Each number is 200 + 40 x the weight over the matrix's rms, rounded and kept within 0 to 999. Layers, rows and columns count from 0.

# layer 2 MLP up, 768x192, rms 0.175, rows 60-114, columns 64-127
213,171,218,162,152,209,137,171,242,177,217,94,259,275,163,197,202,178,162,231,161,203,276,249,222,197,185,272,242,161,223,283,246,197,247,144,153,164,221,189,184,233,226,168,231,143,175,211,269,218,211,199,198,184,228,190,243,160,186,146,267,148,202,204
280,238,167,194,230,194,215,196,272,224,161,147,174,211,208,280,206,221,269,274,189,222,243,171,248,194,137,234,249,271,194,234,235,178,282,267,236,168,185,192,283,241,218,164,214,184,237,112,278,187,157,107,213,227,220,195,236,191,223,246,154,238,206,131
199,175,168,146,198,241,193,172,236,182,192,143,266,227,160,246,183,208,244,219,187,282,227,211,192,171,201,254,152,275,190,264,283,165,185,272,264,200,237,262,190,198,152,146,101,148,206,114,196,263,207,213,193,159,161,199,154,238,201,167,119,214,202,163
187,172,310,206,206,175,172,212,168,145,207,160,192,254,222,197,249,282,225,132,183,227,162,239,243,193,124,287,204,261,196,171,228,199,244,269,301,248,290,162,274,133,176,208,230,227,248,183,159,114,213,226,180,227,264,111,186,187,181,236,244,169,207,223
173,189,207,242,199,99,242,205,231,155,193,200,140,237,235,183,159,223,248,172,216,179,198,176,259,252,185,185,292,200,129,181,193,179,194,229,217,171,217,162,171,152,252,232,122,222,326,136,193,221,144,162,125,200,243,218,173,162,97,222,239,167,267,214
231,158,212,180,173,152,196,140,255,245,238,217,205,277,173,229,170,245,268,210,192,178,181,197,196,205,263,208,248,155,181,223,247,156,298,265,223,181,148,196,213,237,216,232,215,206,181,122,181,145,166,178,214,173,212,220,208,249,184,231,171,163,132,189
149,244,190,204,217,222,139,186,259,186,115,179,256,202,205,231,204,188,221,241,319,289,266,189,183,243,227,185,244,191,179,116,215,221,160,163,231,193,222,213,196,199,177,278,190,213,241,268,201,218,165,171,204,209,207,175,156,292,203,228,195,257,218,243
183,198,180,220,222,135,189,173,278,144,175,212,214,177,162,191,214,207,245,250,161,206,250,158,186,160,201,219,201,216,175,150,203,247,142,199,174,146,146,251,183,176,187,258,146,182,197,160,239,247,218,162,208,188,230,288,125,123,202,140,239,235,200,239
168,201,93,192,154,98,123,207,212,194,150,149,294,236,137,257,222,234,195,219,266,160,135,195,182,272,213,212,241,235,180,197,253,188,229,244,157,181,234,227,220,244,200,184,278,238,176,213,175,222,261,256,272,170,184,221,177,204,274,168,177,193,171,208
136,224,185,266,161,228,175,176,179,138,205,235,210,312,240,186,176,212,211,256,128,190,244,265,182,212,123,201,179,171,206,263,116,176,278,245,232,192,187,213,185,235,269,198,233,119,270,303,162,248,224,137,185,179,152,194,225,140,214,180,238,203,189,197
212,149,251,167,152,157,255,223,185,183,191,227,139,174,248,179,197,106,254,214,106,157,242,249,177,213,244,134,214,159,255,222,221,198,210,240,309,195,241,278,180,218,152,197,166,221,253,189,202,212,196,126,254,256,250,157,240,241,199,210,250,200,184,202
235,267,155,120,156,183,257,224,226,221,156,218,292,158,213,240,260,105,233,181,153,208,119,314,131,239,208,148,151,184,191,261,234,183,183,144,249,251,221,230,233,141,267,240,196,179,148,263,199,178,146,233,218,231,239,186,198,231,237,292,204,201,184,239
201,132,171,198,257,209,200,219,251,167,210,251,208,213,197,177,165,297,189,124,196,142,220,200,224,182,252,210,226,209,148,153,265,247,177,193,90,185,277,191,149,188,192,205,136,179,173,225,276,179,216,235,171,265,251,193,92,162,159,220,264,256,254,140
152,236,237,209,199,176,196,202,272,142,161,137,139,205,187,195,209,229,202,194,262,111,201,143,219,136,216,141,245,197,148,216,137,150,220,146,206,159,158,273,139,226,152,173,242,148,238,174,172,202,175,241,161,150,220,200,218,149,199,186,156,217,188,169
176,204,226,216,185,157,202,236,136,218,223,299,269,129,247,171,150,147,166,176,183,187,120,168,179,199,252,193,195,112,187,191,176,173,229,186,170,289,176,229,132,198,241,253,210,122,243,212,246,242,176,241,194,189,140,183,251,200,254,263,177,177,231,174
280,227,111,141,228,193,146,258,175,241,128,232,202,202,197,203,170,147,256,282,204,202,216,146,226,219,103,179,200,183,179,208,183,253,181,240,216,192,200,248,190,247,215,228,146,226,242,222,278,237,224,255,255,199,251,136,148,223,129,192,156,202,204,232
286,238,173,233,191,149,233,217,160,167,194,239,183,232,202,188,235,283,195,226,172,176,193,221,238,190,213,216,144,196,122,247,251,219,214,191,266,161,197,208,202,241,190,132,220,228,212,253,179,202,254,208,133,185,165,271,178,218,189,164,225,182,107,217
207,217,146,208,260,257,138,281,203,189,293,137,133,184,181,171,199,169,129,234,222,139,169,224,223,172,196,256,263,276,128,144,225,200,217,184,210,174,203,239,192,160,191,155,124,214,275,132,156,209,195,227,209,205,211,180,225,243,195,213,189,249,171,222
244,235,250,206,198,196,176,235,187,217,189,215,239,215,176,213,249,222,212,227,195,191,215,115,202,213,174,208,221,177,265,156,167,182,130,217,189,229,182,180,190,158,174,114,180,161,163,166,142,233,82,204,159,187,236,189,185,154,165,266,208,198,178,252
198,178,251,177,170,187,212,172,205,168,158,169,169,249,141,157,191,159,219,179,178,200,235,190,190,145,224,234,266,188,243,175,233,197,240,152,197,166,200,199,147,198,143,169,261,247,210,178,233,188,245,144,202,222,178,251,216,300,180,255,270,227,187,191
201,131,130,242,229,165,175,127,244,257,158,244,206,229,194,218,228,208,240,86,232,294,223,207,254,237,155,190,205,224,209,192,242,242,159,122,181,165,213,212,245,229,192,228,266,151,210,165,159,245,279,111,189,140,206,218,153,202,233,232,198,188,210,208
198,195,192,192,191,249,156,194,207,177,229,240,235,198,232,194,228,181,248,117,259,148,233,300,142,246,150,233,224,202,182,236,209,247,210,309,188,182,239,229,226,201,191,124,173,229,174,209,219,200,176,187,239,176,258,245,177,232,155,218,192,211,224,181
169,211,220,129,252,95,224,151,171,248,178,205,149,224,185,198,188,167,207,201,219,215,201,212,223,195,193,262,267,141,190,184,237,227,223,178,232,294,193,204,267,190,172,177,157,233,197,248,177,152,201,203,184,190,128,224,159,256,199,258,203,178,69,198
184,223,202,209,196,166,222,203,175,209,205,174,278,199,154,207,264,130,200,213,187,296,240,173,207,211,267,145,190,185,267,231,206,214,201,198,180,147,195,317,239,224,201,234,281,205,148,148,150,175,164,223,263,182,290,196,216,231,228,243,240,278,174,196
202,215,159,298,194,227,200,194,168,246,128,184,211,215,195,229,241,218,155,168,281,164,187,217,189,191,190,197,250,261,215,171,204,191,202,192,168,170,189,178,221,292,138,185,242,192,222,183,181,184,208,176,94,166,209,170,182,170,114,237,182,176,252,240
235,199,174,266,215,203,205,221,194,190,208,240,172,226,160,227,168,224,198,308,180,191,195,211,201,194,196,234,221,214,287,136,195,249,160,167,202,253,175,261,162,201,113,165,150,187,136,121,233,187,181,174,161,245,152,194,214,282,174,235,208,166,210,157
157,196,166,244,220,204,198,127,163,189,281,188,240,141,231,255,212,218,240,208,181,204,179,146,199,178,129,210,144,189,178,216,246,180,167,221,224,252,233,186,240,248,148,180,201,220,222,70,226,187,202,159,160,160,129,154,147,133,165,188,219,146,292,264
136,202,181,231,190,210,236,194,213,81,203,156,223,183,215,175,235,158,144,226,221,178,166,186,185,156,285,211,234,235,145,228,178,179,299,195,260,222,211,181,167,112,190,161,238,147,223,154,232,261,275,144,214,247,128,234,257,255,249,212,261,179,261,244
276,174,347,157,117,196,245,203,266,168,146,221,210,258,160,221,238,189,252,152,260,236,252,138,161,242,135,218,183,159,181,209,269,235,262,119,232,213,205,261,196,176,222,231,170,211,138,168,180,191,205,221,137,262,177,122,182,207,166,229,186,132,188,170
223,231,184,151,274,232,206,257,197,186,229,194,222,206,201,172,230,153,144,101,205,197,187,155,236,191,167,161,227,153,146,175,145,157,210,239,268,224,251,182,193,212,175,134,190,162,207,204,195,155,163,204,242,197,147,239,196,199,160,227,185,217,235,194
205,201,179,220,193,191,210,196,265,155,194,240,218,206,201,224,195,308,175,172,208,188,201,138,152,215,187,230,213,163,269,207,198,176,207,143,221,236,184,282,263,187,145,196,207,191,222,170,269,160,198,196,218,181,217,234,179,235,134,188,227,274,183,203
207,131,113,211,230,194,237,196,170,212,270,212,248,215,237,148,241,142,75,225,200,208,173,209,122,272,188,232,192,163,241,197,181,162,203,170,258,252,208,204,225,158,213,184,233,229,198,188,237,210,224,225,226,243,145,207,122,145,208,174,193,227,214,207
202,235,166,160,233,168,170,187,204,132,195,161,123,207,177,166,209,203,177,106,167,297,242,224,209,214,225,231,139,273,159,251,181,108,262,197,197,266,186,172,205,198,76,205,191,200,243,254,224,273,189,190,188,218,182,214,196,231,222,225,229,225,252,136
146,214,158,174,258,237,249,176,256,180,258,172,144,238,267,166,240,178,184,146,199,168,230,227,220,252,233,268,259,201,171,223,237,119,198,247,189,285,226,135,196,152,213,220,194,158,238,164,239,177,176,219,164,182,186,181,242,113,172,204,142,235,266,218
148,258,225,187,242,205,235,179,197,193,138,291,205,170,255,221,226,180,209,252,190,242,197,141,154,208,222,231,253,228,199,222,181,173,199,257,156,203,224,214,196,299,181,200,168,184,201,181,136,228,192,211,231,144,217,191,230,260,224,192,156,289,134,282
163,151,198,188,216,225,180,202,204,211,205,212,278,184,192,254,261,221,150,211,202,253,210,181,149,208,300,170,200,266,196,192,186,143,155,254,182,133,212,212,183,245,178,112,200,240,207,174,259,176,116,156,141,275,192,173,161,136,163,259,185,148,219,252
216,205,158,186,148,242,263,245,238,128,199,143,184,212,200,231,219,260,200,255,113,170,217,202,235,177,168,176,161,231,227,221,190,215,173,185,222,193,228,143,94,144,228,240,220,208,158,239,167,230,195,145,320,264,251,296,220,214,90,233,212,136,214,222
160,211,169,168,239,185,276,152,243,162,231,182,215,214,235,231,198,183,270,252,205,249,162,195,215,150,191,229,227,254,134,155,108,246,216,177,212,195,185,230,115,222,134,158,224,189,207,137,191,172,186,226,133,134,134,161,206,268,183,198,221,181,126,161
175,240,200,221,83,145,204,237,200,122,238,241,160,174,184,243,185,177,298,276,223,234,192,223,199,124,173,217,214,206,155,245,212,260,156,259,232,226,219,242,198,183,256,146,201,155,158,211,184,196,190,242,251,242,169,136,190,225,209,173,270,139,252,239
177,229,185,297,190,212,243,163,153,168,196,247,221,213,175,152,281,198,166,220,176,218,197,164,288,176,198,195,199,191,223,217,258,184,158,221,169,145,191,247,198,228,138,205,227,214,222,220,235,293,274,159,262,233,194,237,150,138,224,154,176,140,191,235
173,181,125,155,262,131,223,219,279,177,174,188,253,201,268,123,270,254,164,255,262,261,196,156,213,230,210,143,214,198,275,163,202,256,260,202,227,200,217,164,224,193,215,176,228,285,217,163,260,269,255,66,188,106,177,156,272,226,168,155,185,210,218,268
177,189,226,270,208,178,126,166,279,139,174,75,246,250,172,124,131,236,208,203,181,218,188,181,243,208,140,170,197,211,187,164,196,232,220,126,183,285,162,215,248,176,172,240,197,128,173,187,156,124,200,151,182,211,229,283,208,158,280,194,199,246,205,184
196,139,177,237,279,218,185,241,211,181,219,142,155,258,227,171,159,200,234,228,189,151,175,235,246,162,172,205,243,177,193,282,150,180,149,256,201,126,327,143,233,221,132,255,202,207,210,207,183,198,203,221,231,204,126,175,245,182,243,208,193,240,238,210
226,241,196,217,214,225,183,215,171,181,178,211,239,242,211,223,140,230,173,187,192,205,197,213,203,185,198,147,210,188,207,164,149,211,178,194,194,209,204,203,249,168,212,204,258,230,157,209,208,222,207,190,196,210,271,220,175,195,205,136,145,166,217,231
217,207,241,243,216,153,160,272,236,173,204,195,193,178,178,166,163,245,215,217,94,186,177,210,227,188,193,218,203,184,231,240,231,214,200,178,225,205,220,235,198,177,229,191,223,103,204,245,206,310,277,135,140,212,230,190,208,137,213,212,198,227,254,217
220,237,255,226,179,208,155,268,165,157,165,185,275,108,245,143,159,194,222,270,196,211,135,193,192,190,244,169,166,161,211,210,193,198,229,229,243,218,193,123,258,231,224,152,237,136,247,250,262,286,177,185,179,193,236,149,220,192,220,248,267,194,172,165
141,203,167,175,180,201,251,221,189,186,231,205,139,220,202,193,243,229,202,173,242,180,272,181,248,187,297,239,176,172,290,239,206,239,239,152,224,222,221,95,217,165,254,180,254,210,144,208,246,172,180,216,208,190,180,189,191,231,199,223,187,124,202,239
229,205,193,244,160,228,264,136,222,228,223,220,220,251,180,152,199,175,162,127,180,276,146,168,199,242,283,154,120,250,136,212,237,171,216,174,264,237,199,160,273,220,196,232,239,135,196,161,186,179,234,226,188,202,276,227,158,204,199,210,201,258,182,171
233,154,239,217,157,165,266,241,234,210,151,218,171,230,125,174,178,197,223,252,150,119,234,215,233,143,218,232,220,218,272,192,149,184,157,222,239,178,128,172,166,181,213,155,219,235,222,182,247,137,164,123,194,147,193,259,174,241,195,204,166,208,252,149
220,194,223,269,185,215,247,217,225,207,184,216,155,223,155,200,209,196,182,155,207,226,181,264,163,153,213,208,189,184,157,111,189,92,197,202,183,263,186,208,251,235,167,238,219,177,190,179,251,254,239,264,230,183,200,257,178,157,220,171,125,231,204,123
195,231,117,262,203,311,231,222,254,224,226,268,200,222,244,201,114,206,215,215,158,223,290,190,246,191,198,230,178,142,174,147,201,128,248,248,223,178,257,153,201,181,195,192,201,215,248,178,168,185,172,256,176,209,183,204,195,228,243,215,229,229,177,211
227,172,180,212,127,206,188,218,218,212,209,147,218,172,225,192,223,169,171,173,239,213,174,215,221,177,204,170,234,194,227,253,177,177,218,196,165,226,151,153,209,246,218,150,170,189,290,234,272,185,198,254,226,221,164,163,137,214,214,169,195,244,122,159
227,228,228,222,162,171,155,132,176,150,291,153,198,238,223,242,230,104,206,299,273,229,211,130,111,235,188,209,236,217,217,229,251,198,264,152,163,152,249,243,208,222,241,212,169,222,225,222,203,173,214,209,201,234,228,225,236,240,233,248,211,238,251,213
204,256,291,172,216,214,134,189,164,209,198,213,169,148,106,250,180,184,206,277,218,238,321,248,235,208,201,210,278,226,228,199,174,177,192,196,230,174,184,208,126,130,195,186,164,218,203,172,165,242,213,240,300,206,301,272,209,131,199,216,273,138,164,205
173,119,271,203,245,204,173,183,151,194,188,239,155,234,170,285,154,157,174,216,219,196,128,193,231,210,230,210,236,281,171,235,184,159,252,186,234,204,189,213,197,249,201,152,224,152,177,174,209,170,194,173,186,211,213,150,244,214,192,271,192,187,190,229
# layer 2 MLP down (transposed), 768x192, rms 0.128, rows 60-113, columns 64-127
191,250,179,256,178,148,237,204,169,189,208,205,188,204,147,80,201,215,210,183,132,187,242,150,201,266,224,91,226,243,189,161,218,176,131,218,187,251,143,241,164,172,168,172,184,148,272,205,158,136,204,224,205,197,245,166,248,264,183,220,164,233,221,160
165,282,199,214,205,165,254,357,156,204,235,161,250,199,237,220,253,191,116,210,145,207,102,233,256,169,196,182,188,190,190,187,213,156,217,206,241,203,234,189,185,274,229,159,193,245,183,127,174,164,205,238,207,248,270,280,276,170,220,235,191,262,179,246
225,188,263,214,154,95,209,269,142,249,128,166,180,238,194,198,243,143,180,194,224,242,219,208,229,228,219,206,194,219,211,109,132,165,165,234,234,204,193,195,107,153,225,232,247,137,211,216,212,200,194,176,153,149,263,175,211,143,251,248,262,147,226,211
222,248,243,251,235,202,199,160,192,302,252,219,198,204,222,111,209,234,186,222,68,212,260,264,181,153,132,203,142,133,221,166,182,167,191,169,180,127,190,236,149,224,198,142,153,171,111,199,208,211,206,213,228,168,214,251,209,261,269,204,186,108,229,234
246,190,189,165,169,159,184,211,184,155,278,178,212,250,218,195,224,183,249,234,189,183,276,258,189,157,203,286,119,224,251,187,141,228,234,139,216,286,173,209,340,234,185,248,254,147,87,207,170,204,235,53,208,177,234,172,174,195,188,157,182,282,147,138
212,232,207,176,210,259,225,237,222,205,222,212,195,181,188,170,195,203,224,209,182,232,234,157,198,186,184,138,163,186,154,217,87,192,160,114,194,176,227,227,173,206,180,281,202,165,225,141,193,256,159,266,242,197,176,135,266,201,238,213,182,225,231,252
265,164,141,108,216,243,172,180,245,212,181,179,175,199,262,308,166,222,179,223,196,140,209,260,218,198,133,237,207,188,207,163,236,194,173,245,114,166,203,215,153,251,151,239,265,228,203,195,157,161,145,269,233,175,190,184,97,191,78,278,333,135,322,203
256,225,237,190,290,205,148,212,186,214,174,177,285,177,141,189,214,147,194,227,261,185,151,208,169,203,189,155,198,174,204,185,228,225,215,180,172,240,154,126,281,205,241,184,242,165,174,236,157,181,161,225,258,194,206,196,238,206,172,211,199,241,215,217
281,247,221,177,161,236,230,189,216,276,160,240,223,130,185,221,178,165,187,243,277,231,198,142,189,155,143,200,128,234,243,186,210,280,143,162,102,190,214,262,229,162,182,248,212,156,178,196,201,187,167,218,178,162,188,211,214,194,184,187,178,157,237,198
199,278,214,204,150,198,196,216,197,178,228,216,279,264,225,317,191,154,296,191,144,246,155,253,186,152,173,249,211,176,271,225,230,206,141,205,135,238,167,144,237,221,177,173,227,156,151,159,246,236,263,185,179,214,248,147,220,213,186,215,275,233,221,178
171,233,215,212,198,215,160,202,167,252,223,218,217,195,185,180,207,240,259,280,277,254,178,197,204,194,186,241,184,198,171,173,217,181,171,186,128,160,175,220,175,229,196,208,151,187,176,210,211,263,218,207,150,114,198,211,170,217,180,157,149,200,209,198
193,169,163,245,229,234,188,189,199,111,168,199,80,225,187,166,163,255,200,198,188,231,296,195,218,211,158,220,255,137,251,171,157,240,182,216,182,196,128,183,190,196,186,201,150,175,177,139,181,267,239,233,148,123,105,166,173,159,238,140,180,216,195,241
215,223,281,196,190,222,158,232,289,216,179,134,209,248,147,170,236,156,215,186,210,128,181,176,161,152,256,189,168,167,199,152,172,179,147,161,205,169,239,250,238,242,255,204,223,166,202,154,104,254,143,134,195,165,234,247,174,195,221,188,253,168,173,222
198,245,209,245,135,135,187,222,142,300,188,164,170,145,167,150,220,244,172,158,204,215,147,204,156,163,179,252,174,198,226,201,172,210,221,221,144,141,173,216,239,242,193,191,268,206,152,302,251,237,253,129,211,130,201,218,223,189,237,159,189,145,251,160
175,245,227,138,214,235,237,110,179,143,174,190,250,174,218,241,192,232,112,219,205,244,224,258,150,190,200,269,182,178,219,156,245,283,279,142,207,258,267,130,176,264,192,102,174,85,260,195,197,242,173,174,272,142,158,267,233,148,222,244,220,224,250,178
190,179,184,184,248,270,116,252,184,218,224,191,147,272,174,229,219,212,198,269,207,206,175,285,187,220,152,154,163,120,165,251,196,215,182,256,201,170,234,177,132,179,142,206,193,207,233,250,104,147,175,228,188,139,163,264,241,160,137,242,250,191,152,274
238,220,205,240,191,160,222,226,178,223,201,256,232,222,141,245,225,207,262,213,238,272,211,184,214,201,171,209,195,294,242,222,164,225,249,267,249,187,141,288,262,241,229,210,181,132,216,229,182,161,229,166,200,175,83,179,231,159,187,190,204,197,286,254
206,203,152,174,197,209,220,223,201,104,202,220,204,146,175,180,148,181,273,171,184,168,145,210,148,209,188,258,222,215,189,168,213,268,205,222,271,168,141,98,195,214,253,230,245,182,219,210,243,205,211,228,256,153,168,215,156,134,169,197,191,163,147,310
172,229,254,242,230,186,212,237,214,157,210,156,145,205,206,232,165,185,190,165,176,171,148,217,106,152,127,212,148,252,178,187,170,244,280,156,182,167,177,125,234,199,202,215,230,181,208,235,220,176,214,236,187,230,174,291,234,217,226,228,234,148,165,170
205,265,196,232,189,203,138,163,287,258,190,148,271,148,156,143,171,233,194,176,215,245,191,177,225,239,182,256,238,248,223,199,166,240,156,174,115,98,104,201,167,137,242,148,245,159,241,179,139,230,210,163,231,165,166,176,248,190,188,208,148,236,235,155
174,228,240,200,157,239,189,214,126,182,260,157,214,203,199,212,203,203,190,232,158,195,169,202,138,217,212,200,179,160,218,175,128,206,211,184,241,192,132,156,177,183,205,212,177,221,135,220,273,250,207,223,187,278,189,250,206,221,249,213,153,240,212,186
167,235,193,212,253,125,249,174,210,271,258,181,211,195,221,174,157,244,216,165,174,216,188,190,172,169,185,209,160,159,216,196,229,281,118,207,209,181,194,230,208,190,282,169,191,222,173,200,243,274,232,245,188,151,158,253,247,192,218,218,189,177,211,199
165,218,208,255,224,221,190,172,173,188,210,130,180,171,184,182,286,250,216,215,149,150,167,170,178,142,203,210,216,139,228,291,204,220,142,212,194,164,174,180,169,220,240,234,236,215,206,192,245,165,164,195,172,181,205,165,203,160,259,175,178,149,257,159
139,196,226,203,182,172,278,260,220,217,259,217,178,240,200,194,193,225,133,188,234,124,252,222,134,220,173,282,160,160,233,183,249,180,269,220,161,199,218,152,213,213,191,193,257,173,211,217,166,179,198,199,144,163,264,233,224,199,146,196,293,178,162,197
187,150,241,189,188,148,162,237,142,217,255,142,123,170,209,165,227,213,240,224,180,186,137,160,107,236,218,155,243,251,208,272,158,176,254,168,211,199,218,144,183,148,199,191,217,198,163,222,286,190,194,204,241,198,203,209,189,191,179,177,178,212,197,167
199,208,219,195,150,217,244,238,203,185,171,153,129,242,210,310,282,228,139,217,209,180,210,239,187,213,190,204,182,221,174,231,217,135,245,206,205,268,212,224,269,233,198,205,228,184,147,237,207,196,270,152,198,189,262,241,190,230,118,150,236,267,177,201
191,209,290,116,173,269,192,205,158,131,194,182,228,262,199,200,223,185,134,171,224,191,196,306,252,179,175,193,187,198,276,196,200,259,179,172,167,241,153,161,161,207,166,203,314,202,150,250,195,204,241,267,190,176,270,281,265,169,170,209,177,140,185,174
256,228,218,201,212,141,192,145,202,232,183,186,154,210,219,151,181,208,271,127,177,158,230,239,206,197,210,208,194,231,201,188,217,212,86,188,164,200,202,213,239,217,149,315,211,204,86,159,175,158,139,195,203,263,191,149,161,159,215,124,165,137,181,178
201,146,294,253,153,158,230,165,201,283,233,209,211,149,98,237,193,176,206,300,229,183,164,189,182,168,188,257,228,214,170,207,172,138,253,227,250,176,296,211,287,197,157,173,308,135,226,120,300,108,188,155,204,170,215,254,181,236,210,252,263,188,166,214
138,194,245,183,168,167,209,146,178,257,128,216,194,351,235,246,273,215,168,205,180,238,205,204,187,214,213,243,183,270,175,137,195,210,174,223,215,230,180,152,178,130,233,227,184,181,231,191,180,211,140,176,250,192,197,133,208,238,199,126,143,121,215,235
224,121,194,139,209,262,218,206,138,168,98,246,150,223,276,247,206,174,127,186,189,194,195,199,163,257,208,153,251,190,177,112,199,185,204,181,171,207,162,228,211,254,245,258,199,154,163,197,149,129,141,219,118,119,160,223,226,231,241,187,142,172,151,255
170,195,244,187,233,230,141,218,162,188,140,209,85,197,142,250,225,172,269,219,255,254,232,206,237,147,155,162,222,224,246,264,249,192,174,209,277,168,189,169,190,244,138,167,159,205,198,185,180,267,184,215,206,209,207,104,218,279,185,189,283,208,171,233
177,103,147,278,163,185,243,179,260,219,208,162,237,235,284,147,167,142,265,212,234,194,289,239,111,159,195,185,226,127,240,154,166,241,185,255,235,169,189,173,212,230,243,138,205,165,179,182,213,208,169,226,186,193,134,228,213,218,217,178,221,149,243,182
98,195,306,279,249,137,215,210,192,206,178,181,272,231,176,227,237,244,247,278,120,187,183,171,168,147,223,133,130,209,229,182,184,168,253,193,227,189,323,201,265,213,209,207,161,251,223,192,188,197,197,198,214,145,173,237,218,236,170,213,230,191,160,148
194,142,136,226,148,152,246,237,173,199,308,225,216,79,201,279,179,183,244,59,127,167,184,220,178,169,255,227,163,117,281,171,157,262,125,199,261,182,162,181,207,180,252,184,176,193,160,214,202,257,254,246,152,222,179,172,195,274,194,176,137,215,231,289
152,169,181,160,192,233,172,222,249,215,233,255,192,183,190,132,166,167,204,94,200,218,166,190,119,226,165,168,218,120,182,246,204,103,166,301,185,168,185,173,247,209,153,163,255,206,173,179,232,208,229,256,203,222,204,241,209,231,189,159,255,139,268,145
162,176,270,154,176,159,221,140,151,309,210,225,192,198,181,145,233,234,183,225,174,239,145,229,225,179,168,218,270,161,195,147,200,225,185,165,188,194,173,193,276,178,167,213,199,229,140,197,209,163,268,259,144,191,214,116,140,181,265,181,150,186,189,193
173,202,258,218,218,179,218,205,199,235,154,162,207,212,130,198,220,203,190,177,212,207,215,187,193,216,222,184,186,162,226,256,78,235,246,237,204,180,194,193,195,155,214,166,167,192,166,208,162,164,164,172,229,227,201,198,190,123,186,209,277,236,169,253
195,268,186,301,173,217,209,222,242,236,212,187,153,168,171,236,259,152,150,123,158,229,134,200,165,161,274,239,167,182,159,177,198,246,212,172,206,206,235,199,199,224,224,190,248,198,206,234,143,262,301,210,115,204,162,208,180,184,241,239,210,150,197,204
208,230,164,305,171,214,186,267,120,197,202,171,286,140,213,151,202,149,244,227,194,9,143,201,209,192,164,183,190,171,174,229,225,179,120,174,136,174,135,191,142,235,263,214,228,279,224,172,227,228,210,182,262,204,301,230,233,117,186,230,204,253,217,150
230,152,268,228,248,229,119,186,143,258,226,206,226,128,132,151,207,143,267,239,154,202,177,203,183,179,236,161,170,204,192,189,193,156,106,199,210,245,243,192,196,197,222,293,161,169,210,156,212,171,202,183,259,238,224,229,160,234,177,205,247,180,247,192
174,199,214,257,201,177,151,214,168,286,143,138,205,191,181,95,165,211,210,179,129,154,220,280,162,214,165,127,177,273,208,230,133,256,238,179,230,163,240,134,214,147,203,156,157,304,294,172,192,215,212,222,227,193,158,258,224,169,230,254,259,180,229,152
171,198,204,238,182,224,234,172,217,323,186,244,296,193,208,192,227,212,189,164,214,224,208,194,164,231,193,258,175,205,230,201,227,222,215,242,222,199,167,172,202,169,162,226,231,204,177,219,129,218,230,157,165,243,204,189,124,207,201,234,228,139,219,194
261,197,174,207,250,216,176,220,251,171,148,132,174,221,197,146,176,193,156,184,199,135,202,203,231,187,157,245,288,258,204,219,235,191,208,226,103,165,181,188,230,242,191,219,225,253,207,182,180,185,196,205,122,189,206,211,172,199,230,134,256,191,220,203
227,159,195,146,192,211,192,160,152,307,163,198,140,240,178,218,219,135,204,170,214,183,197,226,155,172,166,152,204,209,214,189,195,221,264,261,220,143,163,200,201,182,144,222,219,266,175,212,175,192,240,216,276,190,163,242,216,211,125,186,168,145,207,198
126,162,122,238,205,190,193,226,230,129,142,173,169,303,157,174,257,206,178,152,197,200,202,272,208,269,232,232,312,223,191,167,157,223,224,249,237,230,218,209,202,239,174,213,211,182,143,239,167,157,165,233,188,209,241,236,208,174,157,182,227,184,216,210
158,202,148,162,231,170,151,215,183,268,128,191,213,207,224,222,162,205,186,224,127,173,140,231,195,202,179,176,183,231,201,247,192,188,243,242,202,193,188,186,221,180,110,248,213,204,214,156,181,252,202,198,170,191,205,190,245,205,225,217,228,217,233,177
269,193,179,179,230,134,146,190,214,246,280,186,216,171,211,177,148,130,200,229,275,173,305,304,183,254,171,157,233,82,206,213,254,254,220,227,161,201,184,200,247,222,171,241,157,217,134,174,175,165,216,228,269,244,211,223,182,207,138,198,206,171,209,175
144,211,179,214,199,210,174,149,180,253,275,151,203,167,270,172,244,182,224,160,201,218,230,217,153,172,207,188,201,145,137,93,159,206,114,252,213,239,220,198,151,213,164,192,161,252,162,208,184,192,209,208,121,211,203,161,182,190,256,285,238,175,303,178
159,196,157,210,209,185,244,155,176,263,188,182,265,163,232,253,249,247,109,222,212,174,187,155,229,254,165,231,195,240,228,216,240,220,246,197,192,173,221,196,187,239,196,217,199,209,210,235,101,159,222,269,202,228,215,164,197,195,201,204,352,208,273,157
249,212,200,239,112,170,215,223,182,243,212,246,150,169,225,246,264,182,206,127,165,190,288,105,93,262,206,228,182,234,167,166,192,136,241,198,247,191,217,199,227,181,220,170,246,240,190,135,206,205,247,238,179,186,224,268,207,206,188,260,176,206,243,192
209,227,146,165,162,230,169,222,208,254,227,250,219,239,176,208,164,189,209,160,201,227,241,181,175,231,229,226,104,180,222,151,232,246,272,196,196,162,258,207,255,187,219,205,277,245,102,152,171,170,244,175,211,219,276,234,240,190,196,150,203,139,210,195
149,171,286,224,270,199,205,176,210,183,223,185,225,169,249,157,203,129,230,207,185,190,213,163,228,114,170,247,195,205,235,188,206,195,179,169,192,215,236,169,184,156,180,154,203,233,219,199,150,151,172,189,205,236,163,188,213,249,217,224,231,217,219,214
175,226,215,225,243,149,206,165,143,188,209,227,187,154,233,185,137,130,230,192,154,162,239,151,261,200,185,206,201,238,183,193,255,200,186,227,280,249,198,172,195,256,182,238,234,135,148,177,149,167,182,158,145,293,173,279,247,129,147,197,223,99,176,179